Part of a small language model's weights: MLP 896 GELU, normalized queries and keys.
Each number is 200 + 20 x the weight over its row's rms, rounded and kept within 0 to 999. Layers, rows and columns count from 0. The size before them is the row's rms in percent of the matrix's.

# up: layer 6 MLP up, 896x224, rms 0.164, rows 152-182, columns 0-111
# down: layer 6 MLP down (transposed), 896x224, rms 0.166, rows 152-182, columns 0-111
up152,097,206,209,178,191,177,209,212,230,194,213,230,197,206,210,246,174,215,199,193,167,214,194,204,196,188,181,158,211,227,207,217,208,232,210,227,207,204,176,196,195,178,206,221,232,221,204,194,184,233,178,213,188,223,187,166,190,205,179,239,220,204,228,206,185,244,189,204,179,147,223,216,154,170,183,184,208,191,203,198,171,234,232,181,187,186,180,198,199,184,225,209,215,195,194,261,226,209,198,233,227,191,225,180,216,228,184,195,216,180,189,203,181
down152,091,184,175,202,190,215,179,185,180,183,223,187,235,204,224,222,195,167,240,192,181,181,186,204,162,221,231,224,199,166,210,204,202,175,203,179,181,213,148,223,231,209,198,181,208,201,209,190,178,209,189,207,189,201,178,194,195,221,235,203,165,211,189,174,198,178,220,188,199,220,220,191,184,210,215,194,189,191,211,203,190,182,177,202,188,198,216,207,205,206,222,194,198,231,207,189,182,188,225,182,202,228,189,209,205,166,249,202,191,227,227,165,204
up153,106,182,181,201,227,197,225,213,201,162,204,219,235,199,157,211,185,181,186,205,201,225,208,217,183,195,186,180,214,173,201,208,207,193,168,202,254,223,211,195,193,151,190,183,170,203,215,182,244,173,207,221,204,203,205,217,208,203,198,185,215,187,217,226,218,200,178,166,194,194,176,197,190,211,232,211,207,236,189,200,182,219,238,188,191,144,234,178,232,172,176,173,206,209,168,199,183,217,178,210,189,234,185,188,160,189,197,200,211,241,205,196,191
down153,108,160,225,207,220,199,226,204,181,198,211,193,199,202,196,229,222,206,184,176,203,206,173,223,233,208,198,182,180,201,196,207,212,185,243,188,230,179,195,200,186,174,222,173,237,198,211,206,214,182,187,195,212,218,183,168,212,180,213,189,184,180,230,210,210,205,188,213,170,187,211,195,231,192,196,196,199,209,175,208,238,198,195,254,189,182,172,197,226,160,232,186,167,168,170,191,193,168,211,198,216,203,228,190,175,162,209,219,180,175,218,195,180
up154,103,211,205,197,205,183,174,234,171,229,214,180,227,214,199,196,207,216,202,239,189,252,225,219,180,185,196,139,191,186,208,203,214,195,217,188,211,185,217,210,215,233,214,201,210,217,159,238,197,191,227,246,182,201,174,232,200,194,180,218,169,199,212,212,214,207,226,195,168,168,189,208,174,200,193,204,216,176,191,187,203,217,199,217,189,197,227,192,221,184,206,206,166,172,197,167,222,196,189,182,202,192,179,230,207,204,216,214,188,198,228,183,196
down154,103,186,206,215,189,193,175,201,205,214,210,230,215,216,198,199,150,179,212,171,168,242,172,185,184,218,201,184,220,230,172,206,199,186,208,224,198,229,250,225,197,210,209,185,189,179,205,220,170,218,203,191,195,166,204,182,206,191,204,213,204,214,189,196,213,202,221,194,199,176,194,201,198,185,184,211,213,199,198,184,195,188,208,249,208,211,185,245,218,202,213,191,170,193,196,163,165,276,214,193,223,188,175,170,209,188,186,176,202,190,187,198,178
up155,103,206,185,213,182,190,206,161,180,211,195,201,167,182,192,229,213,214,203,199,230,226,245,206,179,194,199,205,230,188,182,227,197,217,196,193,178,230,190,204,233,212,191,232,225,189,172,209,171,188,219,199,211,194,198,202,197,195,186,196,206,172,185,210,228,201,258,189,201,199,187,178,181,181,216,226,224,222,189,198,199,244,217,164,233,211,204,215,213,223,231,188,210,188,183,185,187,194,200,151,190,190,231,190,230,201,199,211,189,176,207,193,230
down155,096,204,200,215,199,222,221,190,212,206,175,224,219,182,182,206,188,192,182,193,190,169,157,197,203,194,198,222,213,200,202,195,206,213,182,219,208,171,195,201,208,200,165,188,137,216,171,185,202,187,188,210,184,197,191,187,200,150,193,228,214,172,223,222,208,219,223,212,211,208,174,188,159,184,209,207,195,203,190,182,220,186,208,208,202,172,210,235,185,202,201,231,197,232,224,198,186,156,213,209,203,188,206,203,215,209,159,231,192,197,183,205,228
up156,103,195,173,211,219,193,199,192,190,201,184,232,202,182,146,215,240,198,195,192,200,219,202,223,214,244,196,194,226,190,211,187,199,180,224,170,191,200,230,168,191,183,203,208,206,175,216,184,200,192,174,212,239,196,212,179,193,163,165,181,199,194,188,191,211,186,184,195,207,201,226,211,190,189,200,190,201,220,237,202,196,195,214,219,192,179,186,214,235,196,207,190,212,202,217,237,190,174,214,217,209,201,230,173,174,183,187,208,241,204,221,217,217
down156,107,209,179,176,195,195,206,216,185,191,194,174,157,213,214,231,225,195,202,169,222,179,216,229,214,198,231,180,205,182,209,178,169,206,226,179,190,213,169,178,213,203,207,189,169,170,204,229,166,195,203,210,209,198,175,225,193,193,195,184,220,229,180,204,188,233,226,193,185,198,169,195,201,194,241,199,211,191,205,193,183,213,200,223,243,224,173,239,216,198,167,229,171,218,192,197,189,217,210,213,170,186,203,196,193,164,206,219,177,224,205,203,210
up157,102,150,237,188,236,189,184,207,214,201,189,197,203,173,193,178,206,188,221,182,152,204,190,227,234,185,190,194,186,194,192,209,209,198,174,199,182,232,225,164,210,206,219,162,168,191,201,222,196,198,184,198,187,178,202,214,212,178,223,225,188,203,204,219,177,174,190,238,189,191,185,203,189,195,210,189,213,177,149,223,220,173,240,181,187,204,210,183,184,185,191,180,185,217,182,206,194,173,223,171,201,174,224,223,230,247,196,189,202,191,213,185,183
down157,100,201,170,210,215,171,184,197,238,224,201,206,200,210,188,206,179,185,188,182,166,155,190,199,216,168,217,212,202,209,199,210,237,169,193,205,245,225,177,189,227,178,209,171,190,185,194,204,182,205,223,167,211,183,228,209,184,212,213,207,214,192,201,163,202,166,173,182,174,191,180,185,186,204,207,205,179,207,189,182,191,212,200,188,203,184,172,201,164,190,167,214,163,181,178,178,233,191,181,205,226,205,171,210,180,208,196,191,179,194,196,226,196
up158,089,204,212,177,182,202,216,202,215,216,241,207,204,169,180,184,204,208,200,209,216,224,229,206,170,189,238,211,196,196,202,209,185,207,194,202,178,218,201,193,183,190,190,178,173,190,170,212,217,195,255,188,190,180,217,204,190,210,199,198,189,197,202,209,175,195,219,197,187,170,208,198,168,229,207,225,201,210,193,176,196,250,156,218,197,218,233,188,176,160,184,187,230,196,238,179,202,206,179,231,188,204,207,212,226,189,212,150,163,235,191,191,219
down158,099,211,191,191,190,199,190,224,191,223,194,227,194,233,217,200,237,209,164,195,207,162,198,218,203,174,212,216,180,207,200,193,209,223,197,184,197,142,226,180,221,236,206,201,172,194,194,223,200,177,201,160,220,181,205,193,233,221,210,221,212,199,206,221,193,216,207,227,195,212,193,212,227,220,200,162,202,208,191,155,215,206,223,183,185,171,179,233,171,235,210,178,186,203,196,197,241,195,196,200,175,218,200,215,201,172,186,217,196,192,192,178,232
up159,104,180,200,214,207,207,225,222,219,224,195,215,174,186,190,221,188,208,203,200,195,227,235,180,192,234,224,187,198,232,159,194,235,210,241,193,193,193,229,216,203,228,201,208,208,170,192,186,194,162,203,184,241,198,195,205,233,214,207,185,219,197,196,170,216,199,206,179,180,169,156,191,205,192,215,197,233,202,196,217,224,201,202,148,210,199,206,208,212,195,197,208,211,210,202,219,166,185,162,186,182,212,191,201,209,198,253,232,170,199,201,206,183
down159,102,179,206,174,213,182,231,198,217,241,149,231,192,209,218,225,208,213,182,195,196,217,149,211,222,228,163,217,199,204,209,194,193,222,212,196,203,225,200,191,208,197,205,187,192,212,208,222,198,180,169,218,192,217,189,199,204,190,204,194,158,166,187,173,255,204,232,182,171,196,185,214,216,220,222,199,220,230,187,209,208,199,204,214,209,214,215,234,217,214,182,199,189,204,199,195,218,173,192,199,186,219,212,196,168,189,209,189,208,224,202,173,227
up160,101,209,207,245,210,200,221,186,205,206,189,202,210,198,183,170,203,189,231,208,182,205,186,196,168,243,211,205,191,246,219,211,182,201,186,219,192,201,210,182,211,188,211,180,204,204,215,231,205,220,213,214,178,202,228,182,165,206,188,210,224,212,170,207,185,167,199,225,209,205,193,185,188,184,190,192,209,181,189,163,171,192,227,239,193,237,216,186,208,218,193,183,185,199,185,223,160,194,177,219,235,189,203,177,218,203,194,225,189,232,227,202,199
down160,106,242,211,157,204,224,232,187,217,191,212,209,207,231,185,203,213,195,156,235,178,195,216,193,209,181,173,229,197,216,177,205,219,176,188,220,209,189,209,220,190,187,189,189,201,195,190,223,227,190,161,210,208,185,183,166,221,197,212,215,195,207,223,202,191,219,167,211,192,211,183,191,192,222,163,212,205,195,212,204,226,196,190,192,184,215,191,163,213,198,214,228,180,199,215,188,191,169,170,171,211,222,218,181,233,237,169,203,224,185,188,223,204
up161,099,202,219,193,176,163,169,221,197,192,170,184,172,214,202,225,188,194,206,218,191,190,194,184,180,229,210,164,196,195,222,140,224,223,173,193,215,217,197,211,221,183,203,187,224,199,203,183,200,164,196,189,193,201,187,210,175,190,187,180,184,221,223,175,202,186,177,232,222,197,172,243,208,218,185,258,186,189,200,203,226,228,252,220,181,193,217,241,209,217,196,208,158,187,181,176,187,170,173,201,206,183,229,203,219,219,247,212,190,207,202,225,223
down161,091,186,201,187,212,197,231,187,198,181,230,192,190,238,181,186,196,211,213,202,172,186,209,225,199,193,195,204,176,210,179,211,191,200,191,213,164,188,201,216,173,211,206,200,172,201,223,189,206,208,192,220,202,186,194,171,200,176,169,185,211,191,191,251,220,206,174,196,201,166,219,192,214,208,200,181,218,224,199,188,183,204,180,156,199,203,186,226,196,214,194,213,199,228,214,158,215,189,178,183,220,225,185,203,183,186,179,212,202,182,182,200,194
up162,102,192,176,172,204,208,193,182,198,214,241,177,201,183,206,208,210,198,172,176,226,190,181,212,248,187,200,150,221,192,209,183,197,187,213,215,181,186,219,161,188,203,189,190,168,204,235,201,234,200,228,192,196,182,183,184,199,179,152,178,207,213,249,197,188,178,204,203,224,211,209,237,202,214,188,205,181,197,222,229,172,186,238,169,190,181,174,208,222,188,203,198,201,185,185,214,176,203,182,221,200,183,221,182,187,221,186,227,216,217,209,200,216
down162,097,195,212,217,218,166,222,208,173,226,206,199,189,189,232,200,188,157,183,195,181,224,212,171,170,267,186,189,197,192,178,226,209,218,202,182,189,181,218,178,201,215,212,160,216,194,217,223,199,182,177,201,212,200,206,179,244,217,242,200,216,206,211,245,196,195,189,194,152,200,234,188,178,195,231,193,203,186,219,177,207,223,215,198,180,219,227,198,211,200,215,198,213,210,213,178,208,212,222,204,201,250,212,184,237,159,199,213,197,200,199,190,224
up163,093,176,162,162,207,214,188,187,207,188,227,209,199,199,201,185,180,182,239,244,140,198,206,213,167,207,200,182,183,180,216,224,188,203,216,190,174,203,216,199,207,184,237,146,222,206,162,158,190,220,222,224,172,214,194,202,199,177,215,178,167,194,222,209,185,204,181,197,210,174,213,171,186,197,217,215,221,204,188,241,218,231,260,212,214,203,203,202,225,204,192,197,195,223,214,210,190,230,178,197,215,208,217,210,208,194,222,192,188,225,195,176,204
down163,095,199,187,215,199,204,196,213,203,154,205,216,184,228,193,182,232,165,230,228,165,193,191,231,182,197,185,216,209,207,196,193,195,192,188,214,229,193,165,167,206,208,211,201,182,219,213,194,160,210,196,188,215,170,204,188,166,192,219,206,241,181,198,210,236,206,156,189,194,216,197,223,198,190,189,182,182,157,210,206,218,206,183,206,201,185,185,177,160,191,209,196,206,190,151,206,219,180,190,166,211,201,188,207,183,211,241,196,197,210,228,201,205
up164,100,212,205,200,187,208,199,182,207,207,193,188,221,187,208,198,210,178,204,210,171,174,226,189,228,222,169,213,171,217,209,178,195,183,175,236,213,200,219,256,190,200,148,212,194,218,194,216,172,181,201,212,223,211,207,188,189,196,254,224,211,175,222,209,209,197,224,186,186,184,190,203,179,188,207,204,204,154,194,240,215,171,181,162,212,183,233,205,236,193,207,170,205,174,239,192,212,196,177,198,192,195,219,236,217,193,187,187,177,194,204,203,186
down164,095,241,199,213,190,187,191,182,188,191,185,204,217,188,173,174,236,225,227,198,206,197,216,190,193,172,198,178,191,186,230,202,204,208,172,175,236,228,179,225,212,209,187,217,246,163,193,185,204,179,160,183,191,155,186,200,177,227,229,214,193,203,194,198,212,185,172,218,218,137,200,217,204,227,218,217,171,212,206,188,215,213,218,188,177,198,230,228,191,215,206,201,190,179,220,198,188,200,207,229,219,171,195,203,160,154,191,176,164,227,197,184,172
up165,116,193,180,153,172,167,176,244,209,209,212,209,225,198,207,205,197,212,218,194,201,194,173,162,176,229,192,216,181,206,210,187,200,194,180,211,214,226,206,199,202,226,223,211,197,144,207,190,204,223,187,198,176,185,224,244,227,178,198,204,179,205,192,196,185,219,228,219,200,209,185,190,197,217,209,208,209,190,161,181,184,214,224,184,227,215,184,218,227,190,161,187,206,216,206,211,209,229,198,236,194,232,213,184,206,165,199,228,190,173,192,194,175
down165,112,180,213,245,232,170,172,224,195,222,203,185,202,203,174,146,167,205,193,164,202,219,196,159,187,235,223,188,217,212,170,198,227,165,221,207,173,235,227,210,200,193,182,214,197,183,240,202,207,195,193,213,193,202,159,199,215,196,202,193,188,217,219,213,183,181,180,221,221,189,205,205,204,170,207,181,186,206,164,193,180,234,182,215,210,229,192,205,218,197,169,198,227,243,172,192,167,212,185,183,197,219,228,179,228,199,182,212,165,226,202,232,173
up166,091,208,195,172,187,184,187,239,182,203,229,184,189,240,186,190,228,227,233,213,217,207,213,200,197,213,190,231,173,207,168,213,211,193,181,207,204,176,212,223,150,219,208,204,208,207,236,222,238,173,208,177,203,178,195,178,201,234,223,192,218,209,186,202,165,228,204,176,176,185,192,209,186,205,170,179,219,196,179,219,226,205,200,222,173,213,203,202,203,176,221,232,155,157,195,184,214,222,240,171,197,172,236,202,184,214,194,181,176,166,219,216,216
down166,101,207,174,208,202,189,199,184,192,181,172,179,212,178,195,216,237,187,194,206,180,189,238,209,224,213,191,221,237,202,170,231,180,186,228,169,187,203,207,227,212,208,164,180,205,202,225,218,200,171,152,242,234,204,217,186,175,207,185,224,177,220,192,197,244,197,177,200,220,202,170,217,186,225,171,231,218,173,211,209,182,195,203,165,205,186,199,210,236,237,194,182,197,212,238,158,202,183,201,174,164,201,198,219,228,189,188,219,187,204,186,197,197
up167,097,218,167,205,161,188,202,207,223,172,201,191,197,197,215,197,198,206,219,240,193,214,213,212,176,194,176,185,200,201,221,197,216,198,156,228,211,225,198,187,212,195,177,178,219,233,200,197,200,199,202,189,191,193,183,173,230,182,221,186,166,207,189,190,193,180,174,176,215,197,210,222,188,239,179,172,219,156,228,218,189,230,231,209,218,165,162,200,247,203,158,210,212,236,181,192,200,236,138,207,227,215,210,172,219,206,214,202,215,199,164,195,194
down167,102,203,197,224,208,232,220,205,117,207,200,210,209,217,150,173,199,195,216,211,169,211,208,218,168,241,174,217,172,203,184,166,191,203,180,192,177,207,177,208,193,162,200,184,213,191,227,213,230,203,180,193,199,197,151,157,208,240,219,195,186,175,216,210,215,194,173,216,198,195,241,230,210,192,178,215,177,201,176,191,203,225,208,186,171,208,182,200,231,224,218,177,184,188,192,204,184,218,210,188,178,177,178,175,184,219,177,223,197,207,220,214,176
up168,104,193,223,211,215,190,240,218,174,194,219,174,242,155,181,206,207,187,189,199,207,208,200,211,201,198,193,233,227,204,209,234,161,181,210,178,209,201,223,211,203,205,158,188,197,212,196,207,188,204,202,221,185,192,217,191,202,206,196,182,201,194,225,212,227,150,193,211,175,190,219,191,205,221,196,214,191,180,184,188,200,231,172,201,212,204,204,223,228,191,191,233,196,197,209,225,231,160,189,220,233,211,188,235,214,226,185,195,196,194,220,207,194
down168,111,192,217,173,174,172,194,206,225,180,183,201,180,203,204,203,186,185,196,198,218,224,183,192,220,178,236,231,189,208,189,188,214,192,207,236,218,211,231,202,216,189,204,240,185,221,180,201,180,183,199,250,197,171,210,194,199,199,182,199,223,163,186,224,193,185,198,183,201,225,175,177,217,207,187,208,182,151,181,190,150,190,202,216,216,170,189,214,223,155,185,232,193,203,226,182,235,185,185,191,176,195,201,167,220,206,174,218,212,227,223,203,213
up169,101,203,227,184,195,172,183,169,228,172,198,179,197,199,219,189,155,193,207,197,230,192,211,216,239,191,229,194,223,233,224,202,199,191,197,174,188,176,227,195,174,195,187,216,171,177,206,207,189,201,200,199,173,199,196,200,191,211,217,212,218,181,172,222,213,222,199,176,197,201,201,207,197,215,231,204,186,202,171,189,216,215,224,159,190,200,199,224,213,168,209,179,169,187,194,229,204,235,210,167,195,180,226,179,199,224,207,218,193,157,210,190,231
down169,101,187,218,196,198,226,214,234,209,201,174,207,214,202,203,211,177,195,200,177,197,186,168,198,198,207,204,169,153,199,234,204,160,249,200,158,177,240,215,179,220,222,223,212,203,184,167,194,174,207,215,186,189,220,182,191,187,221,196,203,195,227,175,204,204,186,200,211,183,199,223,181,194,185,213,164,193,229,160,157,211,220,199,192,198,201,193,213,170,194,174,212,197,234,170,216,211,180,215,220,219,192,201,196,204,213,196,212,231,205,192,192,208
up170,109,180,250,179,239,246,198,168,202,201,177,264,191,258,182,170,177,204,204,183,201,189,160,207,209,205,184,193,193,200,175,179,214,209,217,181,206,233,194,184,203,178,210,209,191,198,215,223,174,222,221,169,186,246,213,222,223,180,157,193,203,219,206,215,171,198,206,169,214,185,188,200,185,205,218,203,184,208,176,180,188,215,212,181,170,198,178,198,231,189,203,174,174,214,212,153,175,199,169,189,201,221,200,199,182,198,179,197,205,231,211,216,181
down170,103,164,191,188,185,196,207,230,181,166,192,235,222,208,220,203,201,195,193,221,222,185,189,200,264,194,206,220,230,239,180,246,244,224,192,187,193,180,195,215,203,202,215,195,205,228,188,176,211,212,234,205,203,227,187,182,209,174,187,192,223,182,184,219,202,218,207,176,207,227,227,208,185,209,225,217,197,187,206,228,229,185,218,189,195,146,195,171,228,192,214,217,227,212,227,169,203,220,183,206,201,196,198,196,183,180,196,180,176,177,200,238,224
up171,105,229,193,157,191,173,190,222,223,234,183,201,215,228,192,209,220,185,206,198,226,207,195,200,176,201,196,177,165,216,211,210,218,214,194,192,196,186,227,177,196,205,198,204,170,193,176,180,185,208,237,223,193,205,229,170,175,199,191,206,185,186,167,156,147,245,173,179,229,208,187,183,181,206,215,186,238,235,172,250,193,198,166,208,216,180,217,186,200,186,198,197,185,218,185,206,183,224,216,201,209,174,199,192,195,212,199,214,176,202,218,201,219
down171,110,176,181,199,205,195,157,214,171,236,213,189,221,178,182,245,204,205,210,180,229,164,217,172,189,209,196,204,204,200,200,201,210,214,237,228,188,199,223,189,182,197,203,189,216,169,193,218,220,223,224,201,200,184,204,222,187,205,185,254,178,211,192,177,209,201,173,226,227,219,170,198,203,202,173,210,170,220,186,187,176,228,184,238,190,199,204,194,173,218,220,209,198,237,208,184,189,197,198,208,164,172,181,168,174,205,170,176,246,187,205,177,199
up172,101,193,234,176,178,196,220,219,175,204,186,178,169,205,208,208,187,164,181,176,195,198,207,218,180,172,211,226,171,187,223,229,202,191,222,177,181,197,173,191,184,225,196,197,219,224,190,163,184,207,199,192,202,183,186,177,181,248,221,182,207,221,222,193,176,183,174,201,199,179,198,213,194,191,207,238,196,236,202,192,187,167,197,197,204,192,217,181,187,189,237,187,202,247,213,206,182,224,209,200,219,204,184,221,188,164,162,217,216,158,237,210,195
down172,098,198,171,198,184,170,196,198,214,202,200,171,195,195,231,193,198,235,191,210,181,199,216,197,207,233,203,188,214,220,193,156,205,212,169,229,158,200,183,182,144,176,189,214,219,201,173,194,223,190,217,221,198,220,205,197,213,220,199,202,193,210,167,199,219,209,223,232,197,186,214,199,204,177,223,213,186,186,209,193,192,221,232,208,154,239,219,173,210,170,188,215,211,204,214,214,236,189,199,194,198,211,236,220,152,211,223,209,210,224,177,214,223
up173,100,181,183,206,206,209,181,207,208,206,187,214,188,191,186,182,197,191,211,200,224,235,188,230,210,215,187,205,206,214,205,189,195,189,206,226,183,195,209,189,171,219,202,176,227,213,237,164,227,176,178,197,218,206,210,183,179,212,226,153,216,171,184,208,229,174,188,181,192,201,209,189,245,202,166,200,239,188,214,188,222,185,231,196,228,166,219,165,203,159,197,150,253,206,194,214,211,204,197,208,183,211,199,171,211,185,197,168,200,204,208,215,222
down173,097,198,193,186,189,247,207,188,229,228,180,217,185,207,186,188,187,196,211,216,178,194,253,168,208,153,252,201,219,206,206,191,239,208,199,156,189,190,222,226,193,177,196,186,184,185,194,217,169,225,204,205,222,205,194,185,213,249,202,175,175,174,215,192,174,188,200,201,212,188,218,175,194,202,185,189,201,212,203,206,203,210,215,219,183,197,205,205,186,178,204,200,228,208,188,222,175,190,219,223,180,179,199,211,191,178,187,194,214,187,171,233,174
up174,093,194,237,209,200,229,214,163,221,156,223,220,171,200,185,201,187,220,197,234,189,184,204,202,194,167,193,208,195,208,228,216,210,171,188,191,201,127,221,178,182,192,198,195,170,227,178,173,190,201,169,188,190,216,217,187,189,194,174,196,206,209,231,174,179,199,231,222,198,200,198,225,189,175,219,196,188,198,174,202,226,188,178,208,219,174,179,203,219,184,214,192,206,222,177,204,176,214,146,191,156,199,193,198,233,188,222,188,186,189,206,187,193
down174,097,173,183,203,194,166,191,213,198,181,229,220,197,187,187,183,209,167,183,221,218,184,199,244,215,223,213,210,202,184,187,204,183,235,197,178,191,152,204,168,228,238,220,195,199,198,208,198,186,206,250,228,218,194,198,210,216,174,168,206,180,194,195,203,212,204,239,175,189,164,166,164,211,211,210,209,195,204,207,223,196,195,211,178,191,186,197,220,224,204,189,220,224,190,178,185,250,245,212,218,197,192,226,162,201,224,225,187,202,218,199,204,196
up175,095,183,232,231,193,243,194,226,215,211,171,187,191,199,205,206,174,176,205,193,190,249,161,212,237,203,186,171,236,189,212,210,211,197,198,161,193,200,249,228,209,200,196,192,177,200,223,210,211,182,240,178,204,203,187,207,205,210,196,222,200,176,206,221,188,212,189,195,200,194,240,209,212,194,233,215,156,144,160,195,226,173,202,194,194,197,152,196,175,171,207,172,200,200,198,195,197,247,209,170,208,199,194,211,191,192,178,170,187,157,240,213,183
down175,096,203,223,194,201,212,193,217,196,198,187,184,232,217,202,193,184,203,170,188,206,187,173,226,195,158,233,206,199,192,213,199,172,199,187,223,179,205,164,194,224,183,221,186,206,180,176,171,242,237,206,213,215,194,168,179,183,183,222,216,197,163,198,186,214,196,201,190,177,227,181,230,199,227,181,225,205,199,207,205,223,236,183,191,204,208,188,185,210,192,218,231,189,178,219,181,217,169,196,196,204,224,203,214,211,201,227,174,187,204,201,199,177
up176,100,218,185,193,240,192,170,218,211,215,187,240,199,206,176,216,191,234,210,207,179,205,209,234,183,224,181,186,195,193,216,197,171,213,191,190,204,186,193,202,236,204,223,198,166,220,189,205,198,188,186,189,166,232,176,225,172,210,232,174,260,213,187,215,188,187,171,186,219,196,206,184,203,217,204,215,218,205,223,214,189,236,233,212,203,183,197,214,176,175,167,204,196,218,193,184,206,213,169,192,171,212,197,186,216,178,197,224,218,182,170,186,200
down176,102,233,203,211,219,180,193,160,174,189,180,199,211,190,187,257,175,189,203,201,195,169,250,209,221,205,150,200,205,208,210,179,179,203,193,175,212,193,221,178,180,212,219,244,198,169,211,204,200,189,170,233,155,207,192,233,213,187,190,212,179,188,185,188,177,187,233,184,218,187,154,239,175,202,221,188,216,165,189,172,193,194,184,181,219,234,164,206,233,162,204,179,204,209,174,199,218,209,196,194,212,179,186,232,166,170,204,188,223,183,171,207,187
up177,105,186,209,206,233,223,204,187,223,197,201,209,195,170,217,205,196,245,179,180,228,215,231,210,201,193,166,208,222,192,180,217,218,205,172,211,165,224,185,210,243,234,144,201,195,216,223,205,202,216,196,254,180,216,195,207,224,202,203,170,197,203,152,195,175,154,164,212,205,185,216,173,183,188,221,210,225,195,204,199,173,185,236,187,219,200,174,217,196,212,217,171,179,173,181,205,198,173,188,205,225,230,216,167,207,184,195,180,188,191,163,201,206
down177,105,195,192,188,206,218,211,179,208,212,196,199,206,223,176,222,168,211,239,183,226,198,179,234,183,205,213,244,243,222,195,187,204,199,179,203,193,205,174,216,205,178,212,174,174,225,176,177,222,201,220,149,188,185,166,198,217,188,214,193,183,203,210,187,223,215,209,197,183,193,221,207,192,226,176,253,213,226,198,165,178,182,187,224,212,180,206,211,194,229,190,214,225,172,241,190,227,217,215,226,200,203,227,179,198,176,184,182,240,195,184,162,182
up178,110,188,169,186,184,201,213,214,166,189,262,204,221,176,183,153,197,190,204,173,230,236,223,182,188,181,200,173,212,173,185,231,200,181,213,227,186,209,217,205,207,209,148,193,220,211,231,227,184,179,209,213,183,132,204,177,187,220,204,211,197,168,189,211,193,213,201,207,229,220,197,225,180,218,173,158,209,231,181,254,198,205,220,208,208,217,210,207,206,219,168,191,228,192,192,228,211,262,220,210,196,195,217,212,207,182,235,173,193,204,198,207,209
down178,109,184,223,194,148,196,189,215,221,211,193,214,189,146,184,195,229,186,211,193,236,200,210,190,193,203,230,165,193,193,188,224,206,185,205,217,169,192,197,178,244,210,203,221,228,204,214,217,190,183,208,198,213,185,188,201,222,216,193,192,216,208,193,214,217,227,219,228,225,213,194,217,195,186,226,192,198,239,187,185,194,194,238,202,226,198,208,192,221,203,201,206,201,210,206,207,214,234,184,180,202,189,174,237,198,182,190,170,199,224,199,161,213
up179,102,202,181,234,215,191,175,198,186,197,253,200,202,209,237,196,219,207,215,206,230,186,192,172,203,174,169,205,208,214,209,204,202,194,173,222,211,193,205,222,208,167,214,197,206,225,224,167,198,171,213,209,207,227,200,177,213,174,166,201,164,184,189,229,222,220,176,211,235,195,204,209,178,179,191,186,216,182,197,201,195,172,199,190,208,196,182,210,165,191,226,218,203,159,212,196,228,188,211,173,195,240,218,207,177,213,196,184,207,186,229,189,182
down179,096,237,218,175,201,206,216,210,154,190,188,197,189,215,183,215,179,191,193,198,191,198,218,178,195,231,211,191,208,205,205,197,185,203,196,161,201,169,215,187,216,219,176,185,216,218,196,232,214,201,176,198,213,192,191,202,185,235,232,186,193,233,199,166,203,195,210,236,176,196,227,191,196,209,222,175,201,204,212,206,231,176,215,191,202,195,232,185,205,198,177,212,199,226,170,212,203,223,204,242,230,190,204,185,203,195,232,215,187,212,195,220,188
up180,095,186,219,225,243,213,202,196,198,199,193,211,200,183,200,218,166,184,199,189,199,170,212,175,192,210,235,210,197,188,215,164,231,236,181,182,253,206,179,206,217,211,197,165,169,178,186,197,212,177,262,200,212,202,158,203,186,208,204,210,194,208,199,212,215,227,164,213,227,170,225,185,198,213,195,243,194,178,175,201,183,203,193,221,220,195,221,218,212,188,176,139,202,221,194,211,179,167,203,196,216,196,157,228,207,177,211,201,196,189,222,198,232
down180,094,194,171,199,205,229,179,210,238,183,206,213,169,200,204,165,194,204,224,190,213,221,224,231,178,176,165,200,210,213,199,204,190,187,176,218,198,197,223,197,241,204,221,189,201,199,172,224,180,208,214,221,187,183,244,233,208,175,175,191,195,197,196,176,209,179,228,186,190,158,192,173,189,193,223,229,250,205,187,189,205,205,190,220,194,237,218,210,152,185,183,195,220,177,158,225,193,228,218,213,197,165,201,214,208,207,160,193,203,210,178,177,201
up181,103,221,185,229,223,164,202,192,207,196,211,198,224,197,203,182,218,191,207,215,209,201,215,206,207,195,198,204,193,213,207,190,208,197,219,218,222,207,177,183,197,197,198,197,224,195,233,232,232,215,179,201,202,234,189,198,228,180,210,218,221,187,226,185,163,200,208,189,200,192,224,181,191,173,203,197,225,148,168,190,227,217,197,210,192,191,195,241,221,208,174,181,200,198,188,203,198,201,218,200,201,171,205,190,197,162,235,221,194,174,206,205,191
down181,101,188,191,186,192,173,211,198,163,183,219,184,189,219,199,180,176,184,205,202,222,187,175,180,192,194,202,194,193,191,199,221,216,195,192,174,208,228,185,260,188,199,219,232,237,210,173,205,233,235,186,182,220,224,189,235,196,214,158,236,192,220,200,188,184,175,201,193,208,184,182,217,208,187,184,200,167,153,197,175,232,204,202,196,195,190,191,178,207,212,215,182,219,208,206,233,236,192,208,225,213,224,195,177,230,185,183,215,204,228,221,196,175
up182,105,214,220,200,217,242,219,146,192,188,169,230,201,177,205,202,220,208,223,212,200,214,234,223,198,191,187,206,188,208,180,169,237,200,213,189,224,168,242,183,194,222,209,180,206,209,225,205,215,207,207,164,191,197,187,215,205,186,171,157,222,184,208,209,179,244,217,145,190,184,260,187,222,203,177,168,203,191,182,215,202,210,172,202,191,191,225,174,188,202,183,214,213,208,188,191,208,180,200,164,185,237,208,171,216,195,200,200,159,232,180,203,234
down182,099,221,173,202,182,204,211,190,230,215,210,210,216,209,191,224,168,217,210,212,207,197,174,175,178,177,203,212,209,196,256,201,213,188,216,217,236,220,197,191,209,208,201,237,206,216,183,192,213,172,187,204,205,154,176,196,223,191,225,193,207,200,202,245,225,221,210,228,227,183,189,173,209,197,206,240,209,165,158,229,213,193,182,211,206,186,176,201,218,243,186,216,204,188,177,183,161,211,178,255,210,190,183,225,216,189,176,187,185,164,220,210,216